From a checkpoint of a small transformer trained on Wikipedia.
Size: 8 layers, vocabulary 766, 3.84M parameters.
Architecture: RMSNorm before each block, rotary positions, no biases in attention or MLP, untied embeddings.
Training: a variant of Adam for these matrices, 150M tokens, 10340 steps.
Each number is 200 + 30 x the weight over its row's rms, rounded and kept within 0 to 999. Layers, rows and columns count from 0. The size before them is the row's rms in percent of the matrix's.

# gate: layer 5 MLP gate, 512x192, rms 0.0689, rows 73-96, columns 96-191
# up: layer 5 MLP up, 512x192, rms 0.0659, rows 73-96, columns 96-191
# down: layer 5 MLP down (transposed), 512x192, rms 0.0577, rows 73-96, columns 96-191
gate73,097,222,268,152,232,165,165,151,223,229,197,167,173,207,202,232,221,197,211,152,203,193,196,200,175,195,136,239,170,177,221,154,221,200,197,203,182,226,219,206,162,211,214,178,183,160,227,213,204,157,191,159,260,181,206,229,163,201,144,244,206,187,207,182,200,173,194,209,192,214,217,206,209,242,161,119,178,202,237,167,210,201,197,208,214,217,149,189,179,207,140,163,238,223,209,173,268
up73,098,221,168,200,199,171,198,190,206,227,204,179,236,211,218,229,195,215,194,270,236,256,224,207,208,231,183,178,239,245,187,180,196,194,215,186,223,231,195,209,178,214,202,190,184,185,233,182,141,198,222,198,206,122,172,199,191,156,158,232,209,160,206,233,205,207,235,169,196,176,181,137,193,157,192,180,220,181,228,194,232,180,217,234,208,199,184,211,173,214,161,209,156,197,194,230,220
down73,097,242,177,215,184,160,181,151,199,162,166,212,162,168,202,239,203,248,156,231,189,220,184,200,185,169,228,177,235,240,239,217,205,158,123,225,177,172,199,217,228,172,205,195,222,199,194,182,169,171,223,164,212,191,230,236,194,184,183,189,160,226,209,239,130,249,264,252,196,233,205,180,165,195,242,229,173,210,176,250,225,182,167,208,206,212,197,155,226,220,185,195,178,214,172,204,205
gate74,101,240,226,219,142,240,200,171,206,200,179,202,233,139,212,209,197,218,226,210,130,238,193,149,221,227,242,207,219,217,174,210,181,219,198,218,208,253,206,159,229,267,189,193,225,197,165,164,176,159,182,196,230,212,193,215,207,207,216,234,189,226,132,237,207,202,186,258,188,174,209,201,211,225,236,150,198,147,217,242,215,226,217,214,197,197,155,204,168,249,181,176,237,220,162,212,169
up74,101,176,180,158,256,204,218,226,179,182,217,199,195,222,258,260,176,163,164,194,136,166,213,211,226,179,193,172,253,239,188,224,208,155,207,219,193,241,234,105,179,159,181,234,193,164,146,200,161,198,195,216,239,235,174,189,168,205,236,199,209,203,212,243,169,158,241,246,194,211,187,155,179,202,191,208,184,227,227,188,223,212,193,215,215,174,172,158,196,218,176,161,203,163,186,198,143
down74,099,229,171,207,178,219,220,221,178,189,203,196,174,194,157,194,243,193,131,179,238,130,218,182,171,173,166,220,249,182,238,178,215,167,194,179,151,207,174,183,171,197,157,225,203,189,184,189,239,155,226,153,219,183,227,202,213,181,193,191,197,252,206,192,233,192,203,258,178,185,201,185,178,168,218,173,151,227,146,179,187,207,183,237,166,212,204,185,218,197,184,221,197,181,212,169,199
gate75,112,203,221,236,147,150,261,195,230,198,158,240,186,176,184,220,174,218,214,180,192,210,223,180,207,201,190,227,184,189,222,238,168,218,219,218,174,219,211,170,202,198,271,168,237,180,182,210,181,180,165,193,172,144,187,236,197,196,222,211,259,154,175,159,239,182,202,191,155,128,162,215,156,151,220,198,212,216,203,174,157,213,220,200,193,260,170,168,193,223,159,150,231,162,189,204,218
up75,098,176,239,202,205,210,197,195,157,153,216,160,190,179,129,194,234,219,213,220,205,202,253,159,209,179,230,187,200,216,199,181,202,235,180,167,209,191,142,148,186,185,217,163,223,191,247,182,241,212,196,225,174,213,169,250,216,212,188,208,220,189,204,209,163,190,236,178,249,177,209,198,180,225,219,172,190,180,227,220,223,193,181,212,253,198,227,162,206,180,232,249,181,199,233,190,177
down75,102,211,169,176,184,221,174,226,201,186,93,237,156,220,168,195,196,221,224,169,227,185,202,144,232,170,225,241,137,225,202,194,143,246,208,159,246,171,161,240,251,208,241,234,180,183,175,188,201,206,128,187,173,183,195,253,211,185,214,231,258,188,195,218,200,149,219,195,140,239,208,160,160,254,217,166,211,161,213,196,195,178,167,185,213,224,190,154,199,205,211,205,145,185,208,169,227
gate76,100,226,150,204,180,216,187,237,216,199,175,240,191,168,206,190,194,198,150,238,158,166,183,202,164,230,178,166,171,162,201,195,231,238,175,230,174,188,273,185,183,259,221,176,213,164,169,221,164,179,180,233,155,233,271,169,238,249,202,234,157,211,176,218,201,169,171,208,212,172,208,232,141,215,235,189,192,183,159,147,224,190,237,160,241,217,207,242,169,216,206,182,258,175,252,250,218
up76,102,209,205,193,213,206,222,196,172,166,217,232,236,172,193,217,154,216,232,161,163,186,204,186,195,211,223,236,214,185,272,234,205,227,202,204,192,186,192,200,167,194,204,205,229,178,152,158,148,209,206,241,172,242,152,226,232,222,203,189,141,215,266,195,230,221,151,231,172,182,181,228,149,172,167,209,223,197,207,226,211,215,192,159,208,227,176,235,133,229,221,249,214,250,191,200,228
down76,098,187,195,180,181,211,197,205,227,178,263,198,177,206,242,210,216,234,161,192,203,181,216,192,198,226,183,182,193,223,192,207,174,171,166,251,190,167,216,220,181,181,182,182,264,231,209,220,236,170,321,283,148,165,192,186,204,185,164,202,201,231,221,246,196,187,143,188,218,213,257,204,189,207,191,216,201,200,217,196,266,185,186,170,201,184,199,231,238,216,178,218,247,206,261,230,167
gate77,097,231,252,163,232,170,208,233,169,166,195,165,207,169,177,142,146,182,227,188,205,197,225,193,177,183,170,163,201,210,143,255,171,268,212,216,213,161,189,210,230,256,213,148,222,184,228,194,195,207,203,197,178,181,203,257,220,179,256,232,200,238,204,270,228,181,171,180,160,181,184,260,209,161,216,208,172,222,199,184,227,238,143,214,199,185,220,178,229,242,194,185,195,237,215,215,195
up77,095,202,183,223,201,164,228,172,215,205,196,178,195,208,214,142,194,231,189,167,199,253,165,240,186,169,211,189,214,166,200,243,268,193,115,221,182,138,248,173,202,190,241,207,184,246,201,262,205,202,192,200,163,194,169,220,230,223,202,239,226,215,208,209,240,183,209,202,197,197,207,198,206,200,207,191,226,238,172,149,207,169,205,178,209,187,224,176,198,211,184,213,231,219,129,152,186
down77,094,176,201,161,199,185,253,203,171,264,233,173,187,214,204,230,246,191,186,213,183,220,267,256,141,174,215,160,182,224,223,180,165,176,222,138,131,182,239,215,187,197,149,197,245,229,229,172,178,213,240,229,202,220,241,167,188,228,199,207,201,227,197,165,209,271,189,198,226,193,212,241,231,195,190,213,227,177,139,203,229,238,185,204,190,269,193,181,216,221,214,188,197,196,250,218,186
gate78,099,183,167,167,167,191,198,205,173,210,202,175,174,170,199,190,198,280,257,209,168,196,189,182,221,232,195,217,237,186,225,204,208,134,192,184,270,178,199,146,130,205,207,147,175,207,213,225,202,190,207,196,225,188,191,199,211,219,157,189,249,207,215,156,228,206,193,173,206,259,199,161,269,174,184,195,245,165,152,190,186,177,176,266,173,192,154,180,271,217,241,202,185,227,237,224,215
up78,099,214,143,198,169,216,236,187,168,185,191,178,197,166,216,216,238,221,202,218,213,211,213,171,197,236,239,203,152,224,194,207,158,170,177,167,201,199,234,181,178,206,193,154,186,191,207,218,191,194,168,130,205,247,159,245,220,242,177,162,250,221,193,210,197,215,240,217,203,187,185,167,172,250,217,185,185,230,206,212,182,139,181,147,169,179,171,181,242,228,209,191,216,185,165,225,210
down78,098,180,218,183,198,210,227,167,282,226,282,216,201,226,196,256,157,220,194,239,183,190,249,172,194,229,190,237,197,200,213,238,166,175,265,185,177,214,244,136,171,209,175,225,239,214,177,181,222,233,297,162,186,129,165,179,144,201,168,163,215,195,197,178,246,202,218,204,126,211,168,217,212,170,201,140,215,161,189,213,202,199,143,236,186,178,183,253,211,219,231,212,214,200,206,220,194
gate79,091,173,156,171,196,168,191,194,154,185,214,212,202,210,170,231,227,159,252,202,206,169,173,193,172,152,201,210,175,216,206,224,197,218,203,241,162,139,184,177,194,233,176,175,264,183,161,214,168,227,193,195,234,234,203,164,183,260,159,212,164,225,183,196,199,170,211,196,194,262,220,218,175,216,204,213,205,198,184,195,180,265,152,229,209,193,229,139,287,210,165,169,216,160,201,196,208
up79,094,197,169,188,218,134,165,226,150,219,179,169,204,172,237,240,213,209,196,234,242,201,205,220,214,214,214,185,196,228,237,204,214,257,203,263,189,178,251,200,162,161,201,206,215,269,167,182,181,257,217,180,155,194,136,203,192,300,180,212,219,240,211,261,172,155,216,211,230,196,154,165,190,233,175,219,193,232,233,163,175,226,210,251,169,253,178,177,158,221,215,203,206,213,176,237,231
down79,094,201,216,206,163,211,217,210,224,190,310,200,173,226,199,157,184,232,233,194,172,212,245,206,185,199,198,224,171,254,208,153,193,203,193,140,259,190,164,166,191,192,194,209,209,200,199,206,244,199,308,216,186,240,232,217,232,207,234,193,229,131,195,248,176,235,181,188,227,209,204,213,216,227,189,156,178,265,206,240,195,182,211,236,141,167,206,207,175,142,171,199,205,223,197,220,216
gate80,101,233,179,221,181,154,202,190,159,200,148,219,222,218,200,204,180,207,190,169,202,190,219,232,196,213,197,194,188,177,225,201,235,206,211,188,182,212,232,143,165,228,220,206,197,195,228,178,169,223,138,218,175,158,266,181,245,240,157,206,199,207,112,200,186,193,250,174,185,162,184,148,219,169,191,201,165,217,160,239,222,176,232,188,195,199,201,205,199,258,152,211,198,228,162,181,215
up80,100,228,221,188,218,178,218,212,231,175,146,228,179,170,176,208,147,208,175,148,218,180,234,231,179,144,249,209,236,232,244,231,154,196,222,210,225,171,213,167,204,167,178,217,245,227,226,181,151,198,216,202,237,223,207,187,205,241,168,154,227,210,192,237,156,153,201,200,229,159,189,188,229,176,227,160,214,159,220,199,284,176,230,145,193,259,188,209,222,247,212,214,173,218,218,217,131
down80,099,207,183,156,190,191,215,237,189,207,198,203,210,164,193,172,213,190,216,177,232,225,178,229,214,185,232,169,167,253,186,164,206,216,242,232,147,187,183,131,239,263,186,162,199,174,184,157,175,214,165,224,204,215,194,193,214,166,192,170,198,197,204,154,183,255,198,192,216,161,220,202,159,232,166,182,273,218,174,197,219,221,178,171,225,174,203,221,234,210,255,167,149,237,192,224,178
gate81,097,184,209,183,161,256,209,199,218,188,181,257,214,193,146,170,144,177,209,209,204,262,229,196,216,163,215,149,201,213,208,219,163,231,177,190,185,258,193,155,248,227,212,188,217,140,169,226,209,183,140,188,212,182,205,183,235,175,257,204,221,192,215,196,188,188,203,182,210,205,219,203,248,238,273,184,181,240,198,173,192,223,170,202,217,233,146,158,239,176,184,199,231,233,207,158,219
up81,102,198,190,176,187,238,205,227,215,212,213,201,146,205,250,182,161,189,216,176,215,220,189,207,231,238,203,196,186,216,216,259,199,133,176,133,227,166,220,207,149,209,204,185,220,265,172,169,285,236,200,233,198,184,160,184,208,198,216,163,250,211,247,139,186,181,167,155,126,189,187,189,186,209,176,169,176,191,250,189,251,177,205,185,207,257,207,149,161,218,181,172,243,164,159,193,172
down81,101,207,190,256,173,172,219,202,184,153,185,192,156,160,167,196,158,181,240,181,198,210,216,184,145,152,212,169,189,163,226,152,162,107,164,198,229,194,207,196,235,170,189,191,156,177,220,176,209,240,183,196,166,207,198,177,239,212,201,180,247,208,187,208,137,246,166,156,239,245,174,205,239,219,192,274,215,169,143,201,163,275,213,216,218,217,212,170,236,179,176,174,151,177,238,214,226
gate82,099,230,219,215,162,198,182,186,187,181,152,166,218,196,210,213,185,196,203,240,253,220,184,180,190,210,205,176,229,130,242,183,130,174,268,190,188,164,158,188,167,200,209,205,201,140,218,220,216,228,185,234,229,220,199,257,197,238,191,267,159,185,144,236,200,175,207,199,179,172,202,158,148,168,209,199,249,209,162,143,233,243,201,161,193,208,186,197,154,222,231,233,211,223,175,179,206
up82,099,197,172,198,183,171,209,210,231,230,232,181,187,217,208,182,218,228,234,222,224,198,266,177,199,201,184,178,218,160,215,232,187,205,229,146,170,195,235,212,188,193,267,156,144,161,182,220,256,256,211,246,251,132,209,156,113,224,183,214,188,212,163,292,209,143,224,203,232,196,244,215,207,185,179,237,204,189,173,161,178,215,200,204,185,159,240,160,240,209,239,175,232,262,186,215,188
down82,101,238,154,245,200,209,220,221,226,162,155,204,174,221,229,245,163,177,234,185,199,204,226,233,232,197,207,240,160,200,203,217,211,230,232,243,250,256,212,176,183,205,182,195,189,176,233,200,223,199,54,187,224,191,204,235,179,216,168,234,220,231,209,211,204,220,248,224,201,211,200,199,162,200,217,208,192,231,181,220,220,208,218,219,191,203,157,209,212,158,221,224,157,169,204,234,215
gate83,099,211,206,238,211,151,153,213,263,260,198,170,209,165,240,215,192,153,232,197,183,180,143,217,252,156,199,175,172,219,185,172,177,203,226,163,168,157,214,213,198,204,235,227,217,189,227,195,209,202,214,188,210,171,221,183,233,204,197,143,174,174,195,196,199,229,202,126,252,225,184,198,194,253,135,200,210,188,135,153,205,236,172,159,230,224,205,215,216,235,169,228,215,227,224,175,191
up83,096,233,232,216,154,235,169,171,180,203,155,198,188,207,144,242,202,199,205,198,179,199,139,186,161,183,193,196,177,241,223,193,192,154,219,220,220,236,169,187,197,210,189,233,240,196,207,181,155,165,138,207,198,246,173,186,205,261,173,207,238,217,198,194,229,187,198,205,215,122,210,207,197,236,238,184,226,197,245,189,189,128,211,184,159,236,174,171,237,263,177,209,196,188,255,205,234
down83,097,230,175,232,163,209,214,230,162,183,103,230,159,212,173,215,171,219,224,161,210,247,186,175,213,146,183,179,211,216,177,153,245,207,194,178,192,238,244,197,187,270,209,205,175,189,212,203,170,219,133,254,203,165,216,194,229,194,168,260,171,258,171,228,196,173,221,186,196,213,172,220,155,189,217,187,178,180,189,233,200,171,248,161,223,208,221,221,190,138,235,201,193,218,199,189,201
gate84,104,204,156,213,130,167,220,209,217,194,198,245,218,191,142,196,189,194,229,213,198,188,153,231,140,160,191,214,147,160,239,180,187,215,221,247,169,246,185,166,227,248,199,155,232,164,177,195,206,199,164,206,241,179,254,221,283,181,225,205,184,215,215,252,173,179,209,237,158,217,197,221,222,216,218,214,158,214,175,146,167,187,198,194,203,254,192,206,211,203,147,208,193,187,228,187,236
up84,102,214,248,186,185,180,199,174,226,169,229,216,171,161,161,139,242,197,184,170,220,215,191,209,237,229,225,186,240,215,186,173,226,196,192,171,195,174,217,210,137,198,137,172,199,192,169,227,219,205,220,215,162,265,205,232,174,192,187,203,204,196,146,213,211,228,247,202,222,177,236,193,122,188,210,168,203,187,217,171,247,194,155,189,211,140,189,164,210,182,200,224,215,132,180,242,194
down84,101,228,174,187,232,146,219,221,203,215,178,198,180,132,145,202,171,206,178,170,229,241,234,241,206,165,209,174,186,208,154,187,155,203,185,172,207,193,278,159,158,203,234,199,196,181,198,223,223,149,178,134,241,167,225,249,185,186,208,236,175,208,214,182,188,162,175,198,202,191,199,190,255,241,226,161,173,206,213,185,133,155,139,224,179,196,153,167,228,184,149,162,136,172,195,191,219
gate85,101,209,206,211,173,172,218,172,240,247,159,188,195,189,219,220,258,212,207,228,234,206,176,218,205,168,205,219,208,213,215,224,131,194,198,190,167,216,177,192,208,187,204,194,243,233,197,187,214,193,149,191,168,116,259,180,137,186,204,232,203,198,206,233,162,222,242,239,211,211,216,232,235,177,231,185,188,200,212,286,195,177,148,142,279,236,170,200,168,258,200,214,242,260,186,236,230
up85,101,236,195,214,240,208,227,188,209,170,224,189,192,175,220,196,180,207,224,179,200,241,175,263,207,193,151,157,237,207,198,183,225,203,241,141,192,199,164,223,227,151,173,208,205,135,225,206,175,216,189,230,214,187,244,186,190,169,226,229,185,221,232,171,169,202,211,245,228,223,196,188,218,184,194,247,254,124,143,193,162,254,196,197,162,234,191,150,258,172,183,173,167,176,220,243,254
down85,099,171,178,219,158,226,224,172,222,166,194,213,224,200,225,253,163,195,211,243,207,230,288,224,211,173,175,231,224,207,200,132,211,155,165,257,218,215,198,196,140,218,211,201,188,264,176,191,195,225,159,203,188,162,199,245,194,228,231,208,196,207,204,208,239,238,253,219,246,233,183,206,223,152,182,196,237,249,187,233,183,188,198,221,182,197,220,244,148,252,201,227,171,184,231,196,191
gate86,102,227,231,226,212,206,197,164,202,197,206,192,259,189,171,203,140,188,235,172,174,159,202,218,195,147,196,195,204,194,200,243,173,209,190,232,207,207,164,150,230,214,195,185,205,192,205,244,220,196,183,180,183,232,182,240,205,173,245,246,172,164,166,261,234,238,130,198,238,182,178,228,261,167,125,232,210,183,171,220,157,191,197,233,252,236,267,172,203,196,212,176,204,203,135,204,220
up86,101,189,193,206,177,237,140,223,232,182,216,202,192,194,198,199,243,233,195,205,195,226,173,173,281,203,229,243,213,184,220,215,190,171,189,198,266,251,170,237,202,228,207,205,285,200,186,205,173,225,209,204,208,190,154,181,224,148,157,227,149,198,196,205,168,207,186,179,222,205,211,211,244,211,220,205,224,157,196,211,216,231,186,206,248,180,212,142,204,169,180,182,234,250,255,191,201
down86,102,192,225,134,210,218,181,197,292,144,228,193,187,226,226,196,210,133,222,153,199,198,172,222,198,268,136,228,230,203,153,218,195,252,177,201,197,231,223,225,214,220,164,191,203,210,192,231,232,205,212,284,202,170,197,237,209,220,166,185,221,182,225,178,169,186,183,137,262,215,240,187,212,198,135,217,236,236,242,193,193,229,217,178,226,180,217,163,171,231,187,219,195,198,203,191,192
gate87,099,193,239,222,188,174,234,171,244,133,144,253,234,157,136,204,238,183,237,194,216,201,222,161,218,217,218,177,182,159,240,201,215,211,191,163,220,181,189,177,222,218,213,187,251,211,192,222,191,203,153,157,229,216,176,225,147,200,185,243,199,203,195,222,238,201,229,136,194,178,160,213,247,195,153,208,253,172,195,186,221,202,202,139,209,191,232,198,215,214,215,174,192,223,160,186,193
up87,103,237,193,195,184,104,218,191,242,221,200,142,136,200,257,171,198,155,186,208,234,284,208,203,225,183,158,218,158,225,202,177,228,155,205,227,191,199,211,239,196,204,170,152,196,207,186,196,180,194,191,199,248,212,229,212,192,218,225,185,186,165,239,218,233,161,219,191,173,168,175,156,176,188,167,166,228,204,235,213,204,211,208,224,215,189,188,215,217,243,202,183,182,195,208,217,182
down87,106,246,165,247,187,225,187,215,258,121,198,165,230,168,211,241,240,285,213,229,175,229,218,170,221,203,184,212,223,220,180,233,196,215,216,219,224,183,264,165,204,210,199,171,170,177,174,246,205,202,262,192,174,228,224,215,166,213,259,255,214,171,190,224,192,182,246,253,207,220,179,204,159,217,246,227,213,198,195,223,180,240,215,170,228,268,194,210,231,186,198,183,188,221,236,184,144
gate88,110,188,169,240,211,199,177,200,246,198,172,231,217,123,168,232,132,182,241,231,201,250,190,174,215,154,161,236,241,186,283,178,164,185,192,219,229,266,217,271,139,167,185,252,252,190,249,159,141,153,159,240,231,197,239,206,216,205,237,224,248,199,252,211,170,196,171,182,147,158,179,225,228,232,207,188,202,193,220,272,167,222,190,162,198,215,215,192,222,206,193,258,180,241,240,200,230
up88,107,190,176,156,212,245,208,152,167,205,188,196,162,195,194,225,222,190,160,193,239,179,201,179,231,138,222,183,192,160,205,241,189,251,202,211,203,186,180,225,256,204,177,202,186,167,223,153,156,210,155,236,159,186,180,216,208,213,196,258,260,232,186,205,184,153,222,184,159,182,208,212,228,139,171,215,236,209,196,238,172,173,166,210,193,181,236,199,264,225,206,200,203,238,182,214,195
down88,105,237,254,173,185,159,240,178,207,129,172,194,198,188,155,166,220,215,200,222,212,223,207,217,218,223,209,193,158,165,191,225,184,212,161,185,214,216,202,221,208,166,192,272,233,199,149,197,232,175,182,255,145,187,214,204,221,188,186,138,222,197,226,233,181,207,182,170,194,200,217,226,229,236,241,237,233,204,165,204,139,155,162,197,213,238,223,196,184,175,157,180,213,192,155,220,147
gate89,097,219,178,203,149,148,233,192,218,195,203,186,191,211,208,175,164,137,202,225,226,161,204,217,210,204,177,193,185,211,217,193,249,151,196,190,121,180,192,136,224,239,235,149,188,197,147,194,205,172,227,245,190,126,173,233,203,278,221,223,208,151,173,185,221,181,223,181,226,156,203,175,208,238,182,185,237,212,205,206,229,187,173,221,211,219,184,191,185,224,195,189,264,232,189,203,210
up89,094,228,162,223,165,194,213,218,206,170,212,180,173,265,250,166,203,168,176,220,212,154,177,249,184,225,183,171,210,222,197,203,222,166,184,203,158,166,207,198,227,238,236,171,184,199,212,229,180,204,266,216,178,160,172,197,144,193,241,243,213,197,178,182,234,201,264,246,274,159,214,171,195,233,203,242,187,220,255,257,243,161,165,185,180,189,221,222,188,171,227,187,277,261,280,190,174
down89,097,169,209,174,231,248,119,194,169,227,293,225,162,223,198,189,164,220,218,185,166,179,158,252,166,229,234,199,154,188,204,200,234,179,248,218,231,183,247,202,187,163,213,241,212,190,205,202,164,197,299,143,220,230,170,205,215,184,185,166,173,206,220,222,218,175,202,234,201,232,190,216,181,196,160,201,227,236,213,231,278,147,197,187,166,191,188,213,171,189,212,191,188,213,191,190,209
gate90,098,227,217,138,160,185,190,191,117,154,189,198,194,200,136,220,214,186,225,188,205,183,199,217,243,172,174,197,221,198,214,158,154,216,214,178,204,208,189,197,216,147,201,193,269,197,161,191,219,215,194,205,178,188,204,155,262,226,218,187,148,233,230,234,204,205,237,178,223,207,143,217,196,230,172,249,167,181,242,179,194,246,200,195,146,235,206,214,202,198,199,157,239,207,150,235,210
up90,103,122,182,220,166,236,221,201,225,180,208,207,125,216,156,220,220,244,208,225,245,254,182,269,203,212,229,181,218,249,207,162,180,187,191,221,225,238,195,195,242,232,228,191,228,179,212,256,235,247,182,137,175,219,185,235,173,187,174,207,170,216,200,218,172,219,228,216,202,206,228,164,190,184,177,259,207,170,211,159,227,189,175,206,189,231,245,190,232,208,205,193,190,194,154,205,169
down90,103,145,175,146,187,216,182,180,221,162,189,241,122,179,207,236,243,146,174,158,190,258,179,165,189,203,197,182,186,272,214,239,207,161,220,215,285,224,214,162,214,198,171,199,218,207,210,210,165,218,93,205,163,241,205,220,240,200,158,253,208,199,202,187,175,212,190,168,152,224,200,201,146,232,210,202,216,186,261,192,207,177,200,148,196,199,183,213,217,173,239,161,204,193,182,196,183
gate91,105,237,208,235,198,157,204,125,225,223,185,230,188,176,205,204,167,225,234,222,231,237,245,216,209,177,171,219,177,174,239,214,235,232,215,223,203,239,228,149,185,156,181,172,253,191,150,175,174,265,132,215,173,225,255,239,210,247,191,239,195,170,174,182,236,175,193,151,225,229,194,219,145,193,162,175,168,259,213,188,185,216,198,170,232,210,211,212,205,186,179,204,197,221,236,167,169
up91,094,203,233,222,154,196,200,269,164,167,198,177,195,178,172,194,242,158,213,157,170,133,172,165,207,179,236,196,204,236,192,150,132,172,197,226,203,217,223,277,239,229,237,191,182,190,212,193,160,126,247,193,155,155,210,188,200,163,211,207,260,172,190,261,222,211,184,237,168,155,224,184,245,240,210,177,251,164,193,227,180,188,212,210,186,183,201,216,156,233,203,145,228,201,223,196,237
down91,097,209,249,260,182,235,199,173,240,247,157,183,186,181,180,213,173,152,200,228,175,208,215,232,178,204,209,238,176,216,235,204,183,209,168,214,242,269,231,267,141,203,177,230,218,186,214,205,206,175,137,238,216,215,217,174,269,225,184,195,216,241,227,179,216,187,182,198,158,198,164,201,165,198,190,181,210,160,217,195,176,175,171,200,167,213,237,179,138,203,218,180,269,191,215,160,230
gate92,096,199,209,170,208,170,172,205,172,177,155,193,234,186,181,124,210,167,191,216,148,224,220,221,226,213,151,182,281,229,173,202,220,223,187,253,243,190,169,216,199,176,253,174,213,153,186,212,221,259,217,213,206,239,237,180,211,194,188,224,210,193,210,178,193,178,204,167,217,216,210,156,193,157,209,214,201,182,179,197,198,206,196,219,216,245,193,201,222,232,161,187,204,241,202,199,173
up92,102,235,209,230,196,237,204,229,186,162,203,219,199,206,213,181,234,252,202,254,199,232,184,239,163,212,211,206,240,185,239,229,193,158,203,188,196,246,200,196,195,210,180,169,192,207,183,187,189,190,193,184,238,179,170,200,219,186,194,170,213,211,224,207,176,197,210,221,167,244,192,165,172,137,203,205,169,276,238,143,266,222,183,181,152,241,202,167,238,187,194,208,177,146,181,236,161
down92,096,282,175,217,162,201,238,159,197,260,186,162,222,204,147,201,174,219,203,199,155,204,213,162,213,212,173,232,209,190,194,231,211,196,197,211,196,189,224,135,171,178,198,218,226,164,153,222,195,219,199,181,194,180,163,173,210,177,246,194,203,224,220,194,225,171,242,130,192,222,216,226,227,190,239,153,179,150,196,210,221,166,200,149,261,137,195,228,190,210,205,176,272,249,172,227,191
gate93,098,195,194,180,236,222,233,172,173,215,160,210,215,177,234,226,139,170,212,199,178,215,141,188,171,181,212,230,214,195,209,225,204,226,166,199,109,204,200,218,154,206,210,277,166,201,242,150,165,166,195,187,216,183,196,217,205,224,237,212,188,220,183,108,207,154,205,197,178,148,202,214,180,231,210,215,150,202,255,207,218,189,232,236,197,197,249,204,188,193,190,208,180,205,203,241,164
up93,103,185,195,187,210,196,187,199,245,204,191,200,188,245,201,192,222,197,163,186,258,234,170,156,211,187,188,163,204,170,165,198,204,179,149,172,172,213,193,190,171,242,180,186,173,188,198,222,224,177,194,235,298,204,208,175,168,209,238,258,182,186,173,182,215,196,251,197,248,234,181,278,192,257,213,196,211,228,169,271,207,206,158,180,207,154,194,181,208,160,185,196,190,208,254,169,198
down93,103,206,163,212,217,241,187,191,236,154,153,174,210,199,224,201,182,199,202,204,205,212,216,246,232,208,184,240,229,169,184,145,214,189,194,235,218,230,217,218,270,126,190,192,241,199,206,200,238,162,210,201,214,230,185,218,200,203,215,217,151,143,134,238,161,222,208,225,203,185,243,163,250,161,237,181,191,233,178,219,141,228,171,221,227,194,166,165,194,213,175,249,209,243,225,187,313
gate94,100,212,181,229,200,198,242,224,245,205,165,270,201,141,156,226,212,207,180,124,188,223,177,183,252,147,240,221,150,175,226,205,174,169,220,125,220,224,209,229,206,208,225,262,208,212,184,175,202,181,182,192,191,242,159,209,186,215,226,227,191,142,237,197,171,169,172,205,176,133,199,130,176,238,199,204,154,216,205,231,142,223,175,191,196,229,159,199,201,231,195,233,199,174,190,237,214
up94,102,242,208,219,168,207,148,178,216,248,161,211,206,175,226,168,242,200,186,202,183,204,229,204,145,197,206,140,203,142,154,189,207,241,198,218,168,215,197,221,125,206,185,241,179,222,184,99,159,185,173,183,221,183,229,159,218,194,218,180,234,208,198,239,230,248,249,186,192,178,155,210,210,176,237,235,199,206,194,221,205,169,239,188,265,201,224,217,203,191,224,193,197,216,212,185,202
down94,105,153,128,217,219,193,233,256,232,213,218,214,161,152,182,264,222,212,168,180,228,170,202,215,216,158,179,180,173,160,248,180,200,221,213,186,225,182,238,131,216,266,208,198,168,214,195,152,168,269,182,183,171,185,244,205,238,230,231,172,193,214,194,206,177,188,185,161,150,184,193,175,231,223,202,202,254,183,213,232,220,216,162,171,146,215,217,200,193,160,278,177,197,227,162,190,153
gate95,103,136,181,217,182,183,223,152,195,154,197,161,227,205,220,173,174,184,211,193,195,160,186,182,224,228,183,180,212,183,202,201,218,175,162,169,156,176,168,174,203,208,226,170,217,192,226,207,216,207,202,129,196,217,230,184,159,136,169,214,210,163,149,148,221,194,223,212,239,157,194,189,202,239,146,196,218,190,219,226,236,177,193,251,224,242,213,174,161,230,174,253,237,226,212,189,166
up95,100,176,178,237,213,224,229,156,188,205,212,186,154,207,209,234,148,229,225,191,171,229,154,218,190,222,161,186,118,219,200,231,152,208,150,241,194,244,224,191,136,199,187,194,206,254,244,193,203,185,190,234,202,200,263,183,210,221,218,215,250,166,202,203,180,228,219,160,169,198,224,195,236,147,166,168,191,269,173,232,200,208,222,222,185,223,181,153,214,169,213,148,189,233,162,181,215
down95,102,173,164,191,201,187,187,199,231,166,226,185,218,213,217,195,189,231,199,229,221,261,210,237,188,218,178,237,198,177,220,243,188,170,151,243,169,143,240,182,231,189,198,116,188,176,182,236,208,197,274,191,224,196,201,186,190,205,196,213,201,206,216,210,273,205,197,154,217,236,241,177,150,195,199,217,242,176,211,200,219,181,201,200,231,203,215,236,207,272,184,214,261,220,161,223,207
gate96,095,207,190,211,214,166,238,250,229,191,221,173,202,198,178,229,213,194,237,209,201,216,207,175,178,203,186,180,194,183,175,145,201,223,199,186,180,209,208,250,164,190,178,160,228,201,188,234,221,208,175,195,174,220,240,225,227,217,240,231,239,176,196,260,176,211,180,217,226,213,207,238,143,203,219,214,274,157,238,212,205,200,149,143,228,232,181,252,158,222,233,186,273,144,189,196,223
up96,099,187,181,178,201,191,190,228,210,221,200,187,176,199,210,152,249,265,199,126,227,148,209,228,218,221,252,135,209,165,126,180,261,223,211,230,182,201,183,193,181,228,221,184,232,287,181,209,177,187,212,209,173,217,162,175,236,214,134,222,164,222,172,150,158,217,170,187,187,231,248,196,231,212,201,197,220,112,216,233,181,190,212,234,212,192,192,201,201,210,214,181,163,196,182,191,220
down96,099,228,189,204,250,212,144,181,207,179,113,204,176,220,196,176,172,200,235,236,214,230,170,210,187,174,226,233,149,181,149,227,150,181,223,166,205,242,216,196,232,152,176,202,174,231,187,255,157,184,158,241,203,184,222,189,197,196,210,227,178,260,181,163,196,201,230,192,203,190,177,209,291,160,155,175,214,228,249,208,173,287,188,202,156,228,200,179,231,197,167,229,129,211,176,214,230